From a checkpoint of a small transformer trained on Wikipedia.
Size: 15 layers, width 64, MLP 192 SwiGLU, 0.87M parameters.
Architecture: RMSNorm before each block, no biases in attention or MLP.
Each number is 50 + 12 x the weight over the matrix's rms, rounded and kept within 0 to 99. Layers, rows and columns count from 0.

# gate: layer 2 MLP gate, 192x64, rms 0.24, rows 74-108, columns 0-63
# up: layer 2 MLP up, 192x64, rms 0.229, rows 74-108, columns 0-63
# down: layer 2 MLP down (transposed), 192x64, rms 0.195, rows 74-108, columns 0-63
gate74:63 66 49 45 53 44 51 31 47 54 43 50 59 32 37 63 74 73 13 41 42 39 38 48 53 51 52 32 39 36 46 62 32 47 52 71 40 52 60 49 52 50 47 72 57 53 29 59 61 46 26 54 57 38 59 42 52 66 52 54 52 48 57 81
up74:46 47 77 58 46 40 65 38 53 52 49 54 42 68 55 29 50 49 74 39 51 82 58 69 57 51 60 59 60 42 60 34 58 47 49 23 59 46 43 39 56 56 62 54 38 48 55 45 50 48 76 38 33 59 38 68 52 30 64 35 57 52 39 30
down74:47 85 50 41 69 47 48 59 33 30 64 46 50 47 37 66 37 48 51 50 38 64 63 21 21 45 56 56 39 48 43 67 41 42 26 43 50 46 46 53 47 34 50 51 28 54 51 60 35 65 43 40 41 56 52 55 58 40 60 60 47 63 30 62
gate75:49 36 46 67 46 55 55 41 60 48 60 59 62 52 33 59 61 43 52 66 60 39 35 56 46 28 73 18 59 52 44 74 60 65 56 68 46 36 62 36 51 35 45 46 14 59 63 58 44 40 39 54 58 49 68 48 64 25 31 47 45 39 62 63
up75:30 60 45 50 56 48 51 50 47 56 58 39 33 39 38 36 53 52 45 58 35 52 42 47 48 58 49 35 47 47 59 46 36 51 46 20 63 43 37 21 61 53 71 28 36 72 46 53 53 30 50 64 48 41 37 52 46 45 46 54 36 58 73 57
down75:43 49 43 40 39 74 71 42 39 67 25 58 35 52 47 51 29 55 33 49 53 64 51 60 54 52 34 39 62 24 42 37 52 54 26 59 55 62 75 41 37 58 56 29 56 54 40 45 66 56 57 58 51 42 66 40 58 51 80 56 43 58 62 54
gate76:43 53 42 44 39 25 32 35 57 63 41 51 67 42 43 59 43 67 47 28 52 57 46 54 53 47 51 56 44 53 54 56 50 55 35 35 45 40 39 55 46 37 45 45 68 36 50 60 34 52 39 61 58 63 20 59 50 39 40 63 32 53 43 71
up76:40 51 40 49 39 56 58 54 55 67 17 48 51 66 47 43 56 26 61 31 48 55 64 40 71 42 37 55 71 55 46 61 57 70 48 52 42 47 40 55 50 53 30 48 61 54 47 61 43 49 36 41 42 50 37 72 49 60 41 66 47 59 52 38
down76:50 31 34 40 36 55 44 63 54 41 40 51 44 44 37 38 70 53 45 42 27 63 69 51 57 72 63 47 31 48 47 50 54 40 41 59 47 32 47 26 29 53 46 59 60 55 28 51 38 57 54 51 55 46 27 55 43 50 49 30 59 52 68 59
gate77:39 66 42 57 62 34 49 23 40 60 56 62 48 52 64 53 47 60 43 65 38 58 72 57 54 46 64 47 51 36 19 50 13 36 33 61 49 59 37 50 50 54 42 59 33 44 80 49 37 48 62 44 30 52 50 50 42 31 61 35 38 53 50 58
up77:48 55 53 50 48 70 63 67 33 68 50 46 40 43 27 22 65 23 38 48 42 51 48 49 47 53 64 58 37 37 74 44 53 47 49 47 66 48 56 69 38 47 51 45 63 60 50 49 74 55 26 60 70 34 77 35 41 56 38 48 40 27 52 38
down77:71 57 57 56 52 50 57 71 61 50 47 44 43 43 39 46 69 56 33 46 25 65 83 67 66 49 34 48 51 70 62 58 60 42 49 51 67 54 61 49 72 56 43 69 62 41 24 76 36 50 56 42 33 45 31 50 51 56 53 59 37 68 39 47
gate78:40 49 61 64 55 75 24 69 66 51 43 48 41 49 44 37 59 45 53 67 66 52 49 45 37 45 48 44 73 52 41 57 41 60 72 39 66 56 64 43 40 44 52 50 72 58 41 50 53 46 34 61 58 57 58 43 55 44 50 40 36 69 57 76
up78:57 64 56 57 63 51 33 59 59 53 38 35 52 50 47 42 56 69 53 70 49 39 61 59 40 28 44 57 59 40 60 53 49 47 43 52 41 40 43 71 37 63 37 54 35 46 57 47 49 51 16 50 49 38 53 37 53 56 61 27 53 59 59 60
down78:36 46 40 53 43 45 45 21 47 60 70 55 40 49 39 53 51 72 53 33 52 37 61 60 39 55 39 42 47 59 44 50 67 31 62 43 38 64 60 49 46 51 48 27 39 42 51 54 32 43 44 50 38 55 33 33 59 62 64 53 38 40 35 36
gate79:65 56 43 33 51 62 47 42 39 59 59 60 63 49 77 54 37 46 61 58 19 49 39 46 35 40 36 41 45 66 39 43 37 41 56 48 57 39 39 66 38 47 33 47 44 50 37 55 53 60 52 72 45 36 47 45 60 54 57 53 49 40 61 58
up79:55 50 60 45 53 65 63 44 57 63 55 48 50 68 36 64 36 54 42 53 56 46 38 57 40 58 49 54 53 49 48 51 58 55 31 48 57 40 33 64 18 52 32 60 56 46 55 41 66 60 43 52 44 55 41 67 57 49 40 52 60 34 55 66
down79:46 60 35 58 37 53 45 29 38 56 59 38 37 52 50 68 71 48 46 42 64 42 67 51 46 58 38 57 43 50 57 42 33 59 39 55 65 62 59 55 55 69 44 49 42 53 44 43 54 46 32 48 50 62 45 32 33 49 56 52 33 37 48 36
gate80:39 48 42 40 64 56 52 58 54 57 31 56 42 29 48 51 66 75 34 41 32 69 54 57 59 40 65 28 69 58 46 64 57 59 62 60 50 42 59 60 53 20 70 62 49 56 49 55 64 46 36 52 65 58 44 55 48 55 53 32 39 42 56 61
up80:38 58 54 50 67 55 50 54 47 54 38 62 56 47 63 44 35 71 49 61 38 49 38 57 38 38 48 17 59 48 58 62 70 46 47 58 50 54 51 50 46 39 57 62 16 48 41 44 60 32 42 59 86 58 52 53 49 53 70 49 72 46 50 51
down80:56 40 68 69 39 43 47 24 53 34 77 39 54 55 56 57 49 34 41 58 76 48 32 43 25 41 49 54 49 50 51 48 52 37 51 36 47 56 55 41 50 37 52 34 36 47 59 50 61 53 54 62 38 37 65 49 62 53 49 63 53 94 61 44
gate81:43 38 48 42 48 63 40 38 38 59 52 43 36 45 43 46 28 51 61 55 50 68 48 50 40 51 57 40 64 72 45 53 39 51 26 38 55 47 52 41 49 65 60 44 69 44 19 59 58 44 41 59 50 43 58 49 68 80 54 42 58 78 56 61
up81:34 35 47 31 31 40 52 51 65 45 27 60 59 22 44 59 63 29 36 48 49 55 43 38 41 55 55 58 61 71 28 46 65 52 41 45 34 68 39 44 51 70 38 36 72 41 31 39 52 43 58 47 45 51 44 51 77 65 62 70 58 34 50 46
down81:38 65 65 67 42 45 47 64 53 44 44 55 52 25 38 41 37 44 71 57 48 42 52 71 46 56 50 62 42 44 47 26 56 56 44 17 68 40 51 82 30 45 36 40 43 67 52 49 50 47 52 60 63 56 46 44 38 40 63 48 49 55 52 74
gate82:34 79 23 42 58 52 36 61 44 56 46 36 58 51 44 62 35 56 63 59 55 44 56 28 54 44 56 53 41 47 51 34 50 60 50 47 41 45 70 44 45 28 48 49 59 58 68 64 49 40 53 33 52 37 39 41 57 60 43 29 55 57 48 34
up82:46 55 41 69 56 48 64 59 39 20 45 35 40 47 42 26 56 49 52 39 38 71 51 49 71 39 55 57 33 54 29 56 60 67 80 46 57 51 66 34 67 29 43 50 42 70 55 42 50 43 28 60 49 48 42 60 31 49 44 65 29 49 40 51
down82:40 68 50 36 48 65 35 57 60 46 71 34 50 36 50 81 46 60 37 60 69 34 31 39 44 59 52 48 46 54 64 46 36 48 70 53 53 58 41 59 41 46 55 54 27 29 35 51 50 39 44 18 44 67 28 59 62 40 59 39 47 47 39 68
gate83:51 54 71 45 43 46 34 54 52 13 54 41 67 67 47 44 52 65 49 49 54 48 34 64 67 34 61 57 58 27 37 22 53 51 77 41 58 64 48 69 34 44 43 60 55 35 46 60 44 62 55 61 37 42 62 48 46 64 51 53 35 58 42 35
up83:58 39 39 39 40 60 17 34 51 54 36 48 66 41 50 36 34 34 20 66 55 42 37 27 36 59 46 49 64 55 47 82 49 48 52 44 62 53 67 33 50 72 67 34 44 45 53 38 56 57 64 42 40 46 60 64 67 55 47 48 38 45 59 58
down83:31 58 56 45 69 50 55 56 63 31 31 59 54 51 47 33 56 47 35 56 43 51 46 67 41 50 61 52 56 53 30 39 78 46 57 31 61 55 56 35 45 59 51 58 33 41 44 59 66 32 53 72 46 76 71 46 38 45 34 36 63 61 79 47
gate84:50 59 44 26 54 40 58 46 55 52 41 35 53 56 48 58 42 49 62 56 53 44 70 43 56 47 70 46 42 50 53 37 63 49 53 58 68 42 64 53 58 39 61 40 64 38 42 71 65 44 40 48 31 41 49 49 53 40 21 53 35 47 36 41
up84:45 54 62 70 39 47 40 42 53 48 50 76 50 34 70 58 48 40 58 46 45 18 41 39 39 48 58 43 47 40 53 52 42 48 46 33 63 61 59 44 58 58 53 56 58 35 53 49 30 54 46 45 50 35 59 40 27 50 57 57 50 53 55 76
down84:44 61 79 52 58 45 33 55 51 54 57 44 55 31 52 56 46 54 64 49 43 63 43 50 56 53 62 59 40 61 44 42 39 43 43 47 26 33 62 39 46 49 65 34 54 27 27 49 29 34 66 52 46 72 54 47 53 55 46 47 24 49 48 43
gate85:41 45 66 64 22 70 69 71 34 26 62 39 43 48 48 70 31 33 59 45 53 32 41 48 48 53 54 42 39 66 49 28 55 66 58 70 43 57 56 41 41 39 45 29 67 38 51 27 44 46 52 62 65 51 49 45 56 33 43 27 55 52 40 47
up85:65 34 54 46 44 46 44 29 52 74 62 39 44 37 56 55 64 50 58 65 48 63 51 82 58 30 43 39 45 58 45 66 44 47 34 51 45 45 50 61 52 49 46 54 53 49 29 44 24 47 44 40 76 49 52 64 54 53 52 43 61 77 59 54
down85:64 68 55 55 48 43 44 53 60 33 52 43 59 43 49 75 25 23 34 57 34 60 58 64 41 44 65 51 45 59 44 44 45 42 45 59 50 60 31 47 57 70 44 76 77 75 37 54 44 67 61 13 51 57 53 46 66 61 64 47 57 62 33 34
gate86:45 41 53 58 58 45 42 64 48 43 43 50 40 66 39 55 59 58 64 67 47 51 53 35 41 45 56 55 71 51 50 64 43 32 47 35 52 52 62 33 47 30 60 47 60 45 45 44 49 57 56 39 66 36 55 38 47 49 50 57 32 55 49 29
up86:55 53 39 39 49 68 44 51 58 53 48 55 48 44 47 53 49 60 51 61 49 61 59 43 56 49 66 44 56 47 40 30 60 52 60 39 58 63 55 52 64 61 42 66 52 68 64 31 47 29 60 35 40 56 36 60 35 42 63 49 48 72 59 70
down86:29 46 40 31 52 76 52 52 70 61 40 45 51 76 59 53 39 47 47 54 36 45 56 55 42 42 51 52 57 48 42 40 47 46 64 49 66 63 17 39 56 53 57 57 38 60 35 51 39 38 55 41 55 78 53 51 44 21 62 39 35 58 60 45
gate87:58 53 27 41 37 57 38 56 35 53 67 78 53 41 33 54 51 54 62 38 44 47 49 43 51 47 36 37 54 42 63 62 38 57 32 47 50 56 37 66 51 83 60 46 47 76 31 48 62 49 69 71 52 56 51 35 22 78 54 60 46 48 45 59
up87:51 52 57 73 64 37 61 41 60 52 44 13 49 66 59 41 52 45 48 45 62 51 45 58 44 49 69 70 59 45 44 27 57 58 77 48 68 37 59 38 46 25 45 51 44 38 59 52 46 39 35 34 45 33 39 54 51 27 38 38 62 43 44 29
down87:49 31 30 50 43 23 76 67 55 50 81 39 64 51 32 41 40 44 50 41 40 56 33 67 42 39 60 50 46 46 26 41 26 71 37 39 77 60 46 61 68 59 53 48 52 40 34 37 53 27 66 45 37 51 41 54 59 34 40 49 56 43 61 29
gate88:45 53 46 57 61 51 61 49 47 80 46 48 49 51 53 27 46 60 44 34 47 55 59 46 44 58 47 49 53 48 34 52 53 48 61 43 46 47 55 50 54 35 25 57 49 46 45 49 33 43 65 49 59 54 60 46 50 65 30 56 29 54 41 40
up88:55 60 51 46 57 64 53 57 65 41 56 51 46 53 54 63 70 49 58 48 36 45 78 45 57 44 56 40 51 33 74 51 48 58 29 57 63 45 69 80 37 56 65 33 59 57 62 50 45 53 41 54 43 38 34 50 56 39 57 59 82 47 44 65
down88:62 53 45 39 44 69 44 46 38 50 54 48 48 58 61 42 12 63 61 51 24 45 62 52 43 65 49 35 47 54 38 61 46 55 73 51 50 35 44 37 67 57 36 60 33 36 41 60 25 50 64 43 39 62 39 50 34 69 41 62 46 58 64 56
gate89:45 50 47 42 46 52 39 61 61 31 38 71 55 68 33 35 61 71 59 41 47 64 60 56 55 48 57 47 54 51 31 49 64 42 40 46 46 50 48 51 42 61 51 55 43 56 42 50 51 55 37 62 37 56 45 64 31 40 74 48 71 68 59 47
up89:59 34 77 57 52 40 46 33 34 71 46 29 59 56 57 60 48 45 45 41 50 40 42 36 47 58 35 47 59 50 63 49 30 56 62 56 67 45 52 46 57 63 38 50 53 58 43 68 38 45 56 42 64 47 53 43 68 64 33 41 39 46 47 50
down89:62 49 43 52 74 61 53 42 38 61 54 51 64 44 37 73 31 45 49 60 57 54 45 48 41 36 59 29 57 55 31 54 55 61 39 35 49 56 50 27 35 61 34 60 66 22 48 48 44 46 45 43 49 42 48 43 35 62 34 41 65 64 23 47
gate90:75 59 57 38 50 61 43 40 57 63 50 41 72 58 63 69 44 52 59 63 57 41 70 17 75 44 44 34 59 32 54 37 64 45 52 45 43 47 46 58 51 48 51 48 66 63 67 51 48 40 56 37 65 54 53 38 53 26 52 52 35 59 38 53
up90:36 26 38 42 53 53 48 48 49 50 62 70 39 38 28 47 51 56 71 60 36 78 33 60 32 34 45 51 51 56 49 54 30 57 56 55 55 45 49 32 47 51 34 43 32 72 32 47 61 49 35 59 35 37 42 61 56 57 77 61 48 56 58 49
down90:44 49 44 43 64 46 56 63 46 30 36 42 82 62 75 59 46 37 65 53 31 72 41 40 41 51 46 51 59 56 81 40 71 58 68 67 66 61 42 47 55 39 49 52 61 45 51 57 50 24 44 47 52 58 61 44 62 65 30 48 52 57 65 35
gate91:69 52 58 43 53 66 43 79 32 65 56 78 57 32 33 39 33 39 30 35 51 58 55 64 44 55 63 77 31 37 47 74 65 53 44 37 67 63 67 65 21 50 49 45 72 61 54 54 51 58 58 43 47 54 64 41 52 68 30 53 61 32 60 62
up91:51 56 33 58 32 55 47 57 40 51 45 52 48 20 60 31 56 24 52 31 32 51 43 66 55 43 58 61 18 53 47 54 46 53 45 43 58 61 49 44 28 42 53 10 71 66 74 51 41 36 38 32 45 48 49 50 62 82 44 58 40 31 66 50
down91:28 52 38 62 48 42 49 59 56 39 47 50 52 43 44 67 39 67 22 25 61 59 61 61 44 39 35 51 72 45 59 60 37 57 50 46 33 53 45 32 24 38 51 61 45 55 38 42 51 52 37 41 43 60 68 55 42 69 42 65 32 05 43 66
gate92:48 46 42 60 45 53 71 55 52 63 43 48 49 51 40 56 67 47 47 67 33 35 47 48 63 56 73 29 45 44 61 54 58 38 41 44 55 49 51 63 70 50 48 46 39 48 26 38 40 58 59 45 35 61 50 64 43 47 46 45 44 29 43 69
up92:64 42 51 54 48 55 45 54 67 73 69 53 31 63 39 53 55 44 59 57 46 39 70 39 63 43 67 65 42 52 46 53 54 58 37 59 64 52 47 63 62 66 59 56 42 35 32 52 33 66 41 38 36 41 49 60 46 56 46 46 38 40 45 32
down92:25 45 61 71 60 72 45 62 60 66 25 61 47 38 50 47 44 64 49 66 48 47 67 57 41 69 52 30 52 52 63 50 59 43 39 33 53 54 51 40 25 53 51 51 56 49 41 42 32 43 55 50 55 53 51 59 72 62 35 52 41 48 41 44
gate93:42 52 52 52 47 52 47 66 48 53 20 35 66 50 43 67 27 46 32 41 36 52 65 49 49 59 63 51 55 24 68 80 90 34 37 42 74 43 63 47 31 63 50 75 80 52 40 48 51 71 32 40 37 67 59 46 54 50 66 51 61 49 60 60
up93:33 53 37 18 41 90 70 24 45 36 67 52 65 51 50 51 35 58 51 33 51 30 61 48 25 38 35 34 33 38 37 34 34 52 58 45 40 61 57 65 45 39 39 38 46 50 31 44 43 44 49 54 32 42 37 44 56 58 43 69 48 49 30 68
down93:45 72 33 41 67 37 43 56 64 58 57 42 44 18 62 53 64 33 53 52 67 72 47 54 64 23 72 53 48 68 45 39 38 45 59 55 24 62 50 44 59 24 64 70 49 45 42 54 37 59 47 39 49 40 56 59 33 44 42 61 43 69 51 43
gate94:43 59 55 53 35 60 43 75 51 40 87 55 46 57 34 29 53 56 29 58 48 48 39 49 48 35 46 34 47 55 66 74 54 27 52 40 63 77 63 51 37 36 55 51 46 60 45 34 36 31 32 38 35 58 62 34 70 58 58 71 73 57 35 69
up94:59 57 64 40 72 44 69 47 37 41 59 63 58 66 37 65 43 50 68 38 61 37 43 52 59 51 47 63 68 51 55 69 47 55 43 46 54 56 63 61 68 67 75 53 63 53 45 69 65 55 53 23 44 64 43 70 30 33 50 64 46 11 43 42
down94:75 44 53 56 39 60 56 45 60 25 53 36 59 53 39 60 53 60 52 40 46 51 49 56 40 51 84 69 55 51 55 33 33 55 37 55 62 38 49 48 50 59 55 64 43 76 55 39 66 63 56 42 60 39 41 54 59 42 92 33 62 46 73 62
gate95:56 36 56 39 41 43 75 58 32 60 55 71 73 45 43 52 58 59 52 37 39 41 53 53 67 54 48 43 61 51 54 38 59 41 65 60 55 50 49 54 55 66 44 40 58 59 60 38 46 65 51 42 30 65 53 63 43 54 51 26 56 57 45 60
up95:60 47 56 40 60 49 47 53 73 44 56 51 37 55 57 24 43 40 47 49 54 63 27 50 37 60 49 66 71 58 53 58 73 45 55 35 41 55 45 36 75 44 40 72 57 67 57 40 48 56 40 52 58 48 48 35 46 49 57 62 34 64 43 58
down95:66 23 37 51 54 63 70 59 61 63 46 51 48 67 56 40 69 56 44 35 58 42 36 62 59 43 44 45 54 34 54 56 56 64 51 38 37 54 44 56 35 40 40 48 66 62 42 39 59 55 42 36 38 40 57 67 42 57 40 41 68 48 48 50
gate96:48 48 70 39 57 57 40 74 49 40 66 45 43 54 51 63 28 42 54 51 55 52 60 33 41 46 39 58 63 59 40 54 48 43 41 25 59 44 53 35 27 38 31 39 50 51 45 52 51 52 46 26 53 45 53 50 44 68 64 24 44 36 76 50
up96:53 58 50 52 27 32 53 44 44 40 53 47 42 46 71 44 45 41 49 41 69 54 46 52 36 46 52 20 64 30 47 65 48 40 53 26 45 32 60 45 67 56 49 40 53 34 37 46 69 61 59 52 54 57 52 47 59 43 42 38 28 40 66 49
down96:60 56 57 43 49 39 54 61 52 69 52 52 44 41 51 35 52 59 48 51 52 30 43 32 35 48 48 52 38 43 84 42 38 63 56 72 49 54 61 48 65 66 45 41 49 54 65 57 38 48 51 39 47 48 60 43 63 78 31 60 85 67 35 41
gate97:45 61 39 40 49 46 43 44 75 61 45 33 49 63 70 54 69 54 71 56 32 45 69 37 59 33 64 45 45 76 22 45 40 52 33 51 62 61 36 44 52 40 37 41 23 61 71 60 60 66 54 46 41 55 51 65 36 49 33 33 38 43 68 50
up97:32 80 54 39 21 57 40 46 57 51 59 53 43 52 56 44 56 44 46 45 45 27 41 55 50 43 42 70 44 13 45 55 56 47 46 55 56 61 38 26 32 29 51 60 46 57 63 52 39 47 35 51 67 46 47 48 49 46 43 63 53 54 30 21
down97:25 26 47 36 42 52 38 19 44 45 63 51 58 59 66 53 60 43 67 43 51 53 44 26 51 43 48 37 48 47 24 61 56 45 56 50 38 60 46 59 40 45 53 57 42 46 56 53 63 43 50 58 46 64 65 53 22 43 15 30 49 57 51 31
gate98:42 39 49 51 43 55 40 40 39 51 62 47 49 63 51 80 60 51 52 33 81 54 48 35 61 46 66 32 39 54 79 41 50 68 66 33 75 57 42 45 49 42 49 64 39 36 27 36 51 20 68 82 40 61 30 38 25 53 38 54 43 50 37 64
up98:39 66 26 72 58 46 53 48 46 57 33 37 29 27 60 68 53 41 42 48 43 66 40 53 53 64 49 37 38 47 35 28 54 67 66 45 71 30 29 44 39 54 46 54 42 36 39 19 37 27 66 66 50 51 60 55 27 49 51 37 75 53 68 77
down98:43 52 70 52 65 35 48 54 60 39 73 46 56 41 40 26 50 72 51 49 51 35 41 45 43 49 28 66 55 51 32 54 35 42 32 49 45 51 67 42 42 65 58 62 65 66 55 53 48 55 38 54 62 66 76 59 53 36 52 54 23 56 40 35
gate99:60 38 63 32 48 57 51 42 35 37 59 53 45 53 60 59 53 54 55 56 53 49 55 47 50 67 44 53 55 58 43 37 31 30 38 39 48 63 47 38 50 56 48 47 70 37 58 40 54 64 61 56 46 43 69 44 62 43 59 42 34 42 41 56
up99:38 52 29 60 50 45 55 56 70 54 51 47 53 28 44 47 57 42 50 56 50 73 39 53 59 48 72 59 55 38 44 53 43 53 49 49 44 48 66 43 44 56 56 44 44 36 44 70 37 43 32 66 51 63 49 52 47 43 49 41 47 47 53 59
down99:60 45 71 41 35 59 51 70 32 46 48 48 65 47 48 43 33 54 46 64 68 56 53 37 48 54 48 38 38 41 60 49 31 37 48 63 69 56 40 71 53 50 56 50 57 61 59 44 61 47 63 47 63 49 52 36 47 42 60 39 46 45 50 39
gate100:58 52 44 34 36 48 61 57 56 61 52 38 31 73 36 50 48 53 55 46 44 47 47 54 61 38 38 45 27 44 77 41 36 15 44 65 32 71 64 39 27 39 55 57 60 52 47 49 48 49 62 40 61 78 61 34 36 53 49 53 56 52 51 56
up100:31 39 46 52 44 34 63 48 60 62 53 26 35 79 66 54 31 62 48 67 58 27 54 42 36 41 30 64 48 58 51 46 55 50 38 48 30 54 47 48 34 57 43 50 49 55 47 55 57 26 46 38 56 70 58 39 58 53 56 44 42 47 59 52
down100:54 38 57 57 53 41 43 63 66 47 64 44 64 33 46 50 37 37 62 64 52 32 51 34 52 68 61 66 61 51 23 71 47 41 51 58 17 31 44 55 54 47 68 44 27 48 64 46 54 47 42 28 71 55 50 39 47 43 54 49 55 81 70 51
gate101:59 54 48 67 55 49 40 51 40 34 56 48 61 37 64 49 39 44 55 64 43 68 30 61 48 72 36 49 59 73 54 79 44 37 58 38 57 61 57 51 45 61 31 62 48 52 43 60 44 38 66 57 69 48 43 44 48 60 66 39 51 57 38 50
up101:41 36 46 38 35 32 60 57 34 55 53 50 36 36 46 32 65 55 46 33 55 54 60 59 40 38 45 58 36 36 36 29 33 60 60 37 43 56 49 54 53 54 72 32 70 67 50 60 47 49 46 59 73 64 61 42 51 51 41 51 56 50 70 38
down101:35 49 27 25 49 45 48 65 44 59 67 40 66 47 53 42 47 49 55 59 49 56 41 41 52 57 61 37 57 69 53 66 47 43 34 40 42 55 54 47 54 53 37 55 68 19 39 49 44 40 62 62 62 40 42 53 59 50 67 27 62 40 29 61
gate102:64 49 77 35 42 54 22 61 57 46 47 40 35 59 48 61 20 64 50 58 39 54 35 56 32 42 25 65 44 55 54 34 72 57 28 52 52 54 38 51 45 38 51 75 63 37 18 44 54 61 46 63 44 52 58 43 41 76 50 30 68 42 47 43
up102:38 34 20 33 46 48 42 63 22 45 43 42 51 43 68 47 53 30 59 63 68 41 39 42 58 52 54 48 43 46 64 62 31 69 66 42 42 59 57 62 40 45 27 39 51 63 55 62 84 21 32 68 50 38 71 47 56 56 39 76 52 41 66 64
down102:57 34 55 48 40 37 47 42 65 43 45 60 61 47 38 41 50 62 55 50 45 51 56 57 64 37 53 28 57 49 35 56 44 51 54 46 52 66 47 27 49 34 54 77 58 25 66 42 55 61 77 38 54 39 56 64 44 49 49 49 48 51 57 67
gate103:63 63 45 30 66 37 70 52 23 61 40 56 37 46 67 30 30 32 46 69 53 55 65 63 29 46 26 46 52 52 53 72 52 46 55 65 63 41 57 48 36 31 41 60 73 66 61 58 25 50 59 44 53 43 45 60 59 57 48 50 48 52 57 57
up103:65 23 42 64 46 62 61 33 59 50 73 55 46 71 64 52 47 54 47 42 50 51 31 60 40 35 47 52 53 43 55 76 52 53 72 45 30 59 63 53 39 45 45 41 60 74 28 49 60 45 51 57 32 62 50 85 52 36 44 35 61 60 49 57
down103:49 60 60 47 66 43 47 44 50 57 54 38 64 58 66 65 52 32 53 64 30 63 35 45 52 64 48 82 53 65 42 46 53 30 43 52 55 47 37 58 59 76 52 55 46 37 43 68 36 53 52 58 50 49 67 42 55 31 78 45 23 59 40 56
gate104:64 47 54 41 31 42 64 41 41 35 41 27 64 52 63 54 52 59 43 38 46 48 52 44 49 68 48 46 41 38 47 40 55 39 40 29 40 48 43 55 51 53 49 65 62 34 47 40 53 60 55 61 43 36 47 49 70 50 71 40 53 41 52 32
up104:36 47 58 46 57 44 46 43 54 59 66 82 52 60 53 32 36 66 46 48 47 45 47 47 41 45 62 48 63 53 59 38 62 44 49 65 52 44 44 62 61 49 38 46 48 42 48 41 45 43 46 65 66 55 69 46 49 56 54 37 62 33 45 62
down104:60 65 29 58 51 25 38 62 58 48 52 53 41 67 47 39 55 47 48 72 53 34 52 48 56 37 31 42 59 37 34 58 43 36 43 33 64 71 60 54 32 46 55 39 56 52 58 34 39 45 37 46 52 61 50 41 39 41 50 61 51 63 33 42
gate105:49 41 49 26 64 39 37 71 58 44 67 60 86 43 48 50 51 56 48 41 39 50 25 32 45 55 34 50 37 62 54 36 62 40 46 25 37 51 43 39 68 61 45 55 45 44 40 46 62 60 34 37 44 24 41 38 57 40 43 35 56 53 45 57
up105:38 43 66 38 56 44 41 33 51 37 46 61 71 50 40 45 43 59 36 58 44 49 36 56 40 38 30 62 54 56 66 56 30 45 52 27 50 53 36 51 58 53 36 51 56 61 42 63 44 55 45 24 34 53 56 40 36 39 29 29 69 56 53 55
down105:45 81 58 50 55 61 48 39 41 59 32 60 45 69 48 27 49 78 63 36 52 47 62 65 64 23 38 38 38 63 41 45 57 42 57 57 49 41 45 58 48 43 26 45 52 43 44 49 40 53 55 71 39 81 65 60 46 50 63 45 47 41 70 60
gate106:37 57 61 28 48 58 52 51 45 48 53 48 43 61 54 64 43 48 37 66 40 46 10 55 47 41 63 24 52 58 59 52 44 30 77 51 55 61 62 37 41 62 26 48 39 46 54 38 66 58 67 53 45 48 53 78 65 49 50 47 44 48 58 70
up106:60 47 46 65 49 54 33 62 65 40 53 50 36 42 36 43 58 48 53 33 51 40 63 55 71 36 53 71 48 57 58 61 44 70 42 68 41 48 53 61 30 56 57 42 47 62 42 71 41 59 51 63 64 46 56 60 37 50 29 33 42 20 29 39
down106:15 55 68 27 33 59 50 62 57 35 37 56 50 29 61 62 48 46 54 51 49 54 44 38 59 44 47 45 55 48 50 63 77 46 45 67 52 55 45 59 41 63 59 63 46 41 37 45 64 65 56 61 36 35 64 52 66 59 50 57 46 39 69 73
gate107:53 44 79 35 49 32 56 69 26 41 37 51 69 36 49 57 54 53 37 56 54 40 31 56 47 45 48 55 53 57 60 53 66 47 58 36 40 60 44 45 63 32 39 74 55 31 48 46 62 66 49 52 48 62 38 45 55 49 46 20 61 44 45 53
up107:61 67 62 63 56 43 59 47 65 61 43 63 65 64 41 36 71 44 29 47 43 54 61 55 43 51 47 41 45 43 47 51 48 34 50 50 48 70 61 39 27 44 52 52 52 60 59 46 74 58 49 44 70 31 60 54 36 61 45 53 74 20 38 66
down107:44 55 52 60 46 61 58 49 43 49 76 44 72 69 58 47 57 55 44 50 50 52 70 52 39 54 58 50 37 59 45 62 66 58 44 48 46 49 64 44 45 55 68 31 41 48 37 39 65 31 66 43 57 72 48 59 75 39 37 48 45 74 59 30
gate108:37 36 47 71 54 44 13 64 56 45 38 63 65 40 56 45 53 57 41 50 39 44 37 52 38 56 51 29 45 60 48 68 64 34 49 35 69 53 42 40 58 47 58 56 47 48 65 26 55 67 36 41 66 51 52 39 45 45 61 37 53 45 64 59
up108:56 63 45 40 40 60 74 40 51 61 53 40 53 60 43 71 36 50 43 64 46 61 64 51 47 32 40 52 53 57 57 21 36 51 51 61 65 55 55 64 23 43 58 47 62 64 32 58 29 51 45 52 44 35 60 49 72 63 46 56 58 64 46 54
down108:51 59 26 47 30 54 34 66 46 46 61 54 29 60 55 32 31 57 51 42 56 57 46 48 51 52 41 36 54 44 41 53 65 27 43 58 54 54 55 48 37 27 45 63 32 50 55 49 57 54 43 36 78 44 48 13 42 56 43 46 49 40 59 47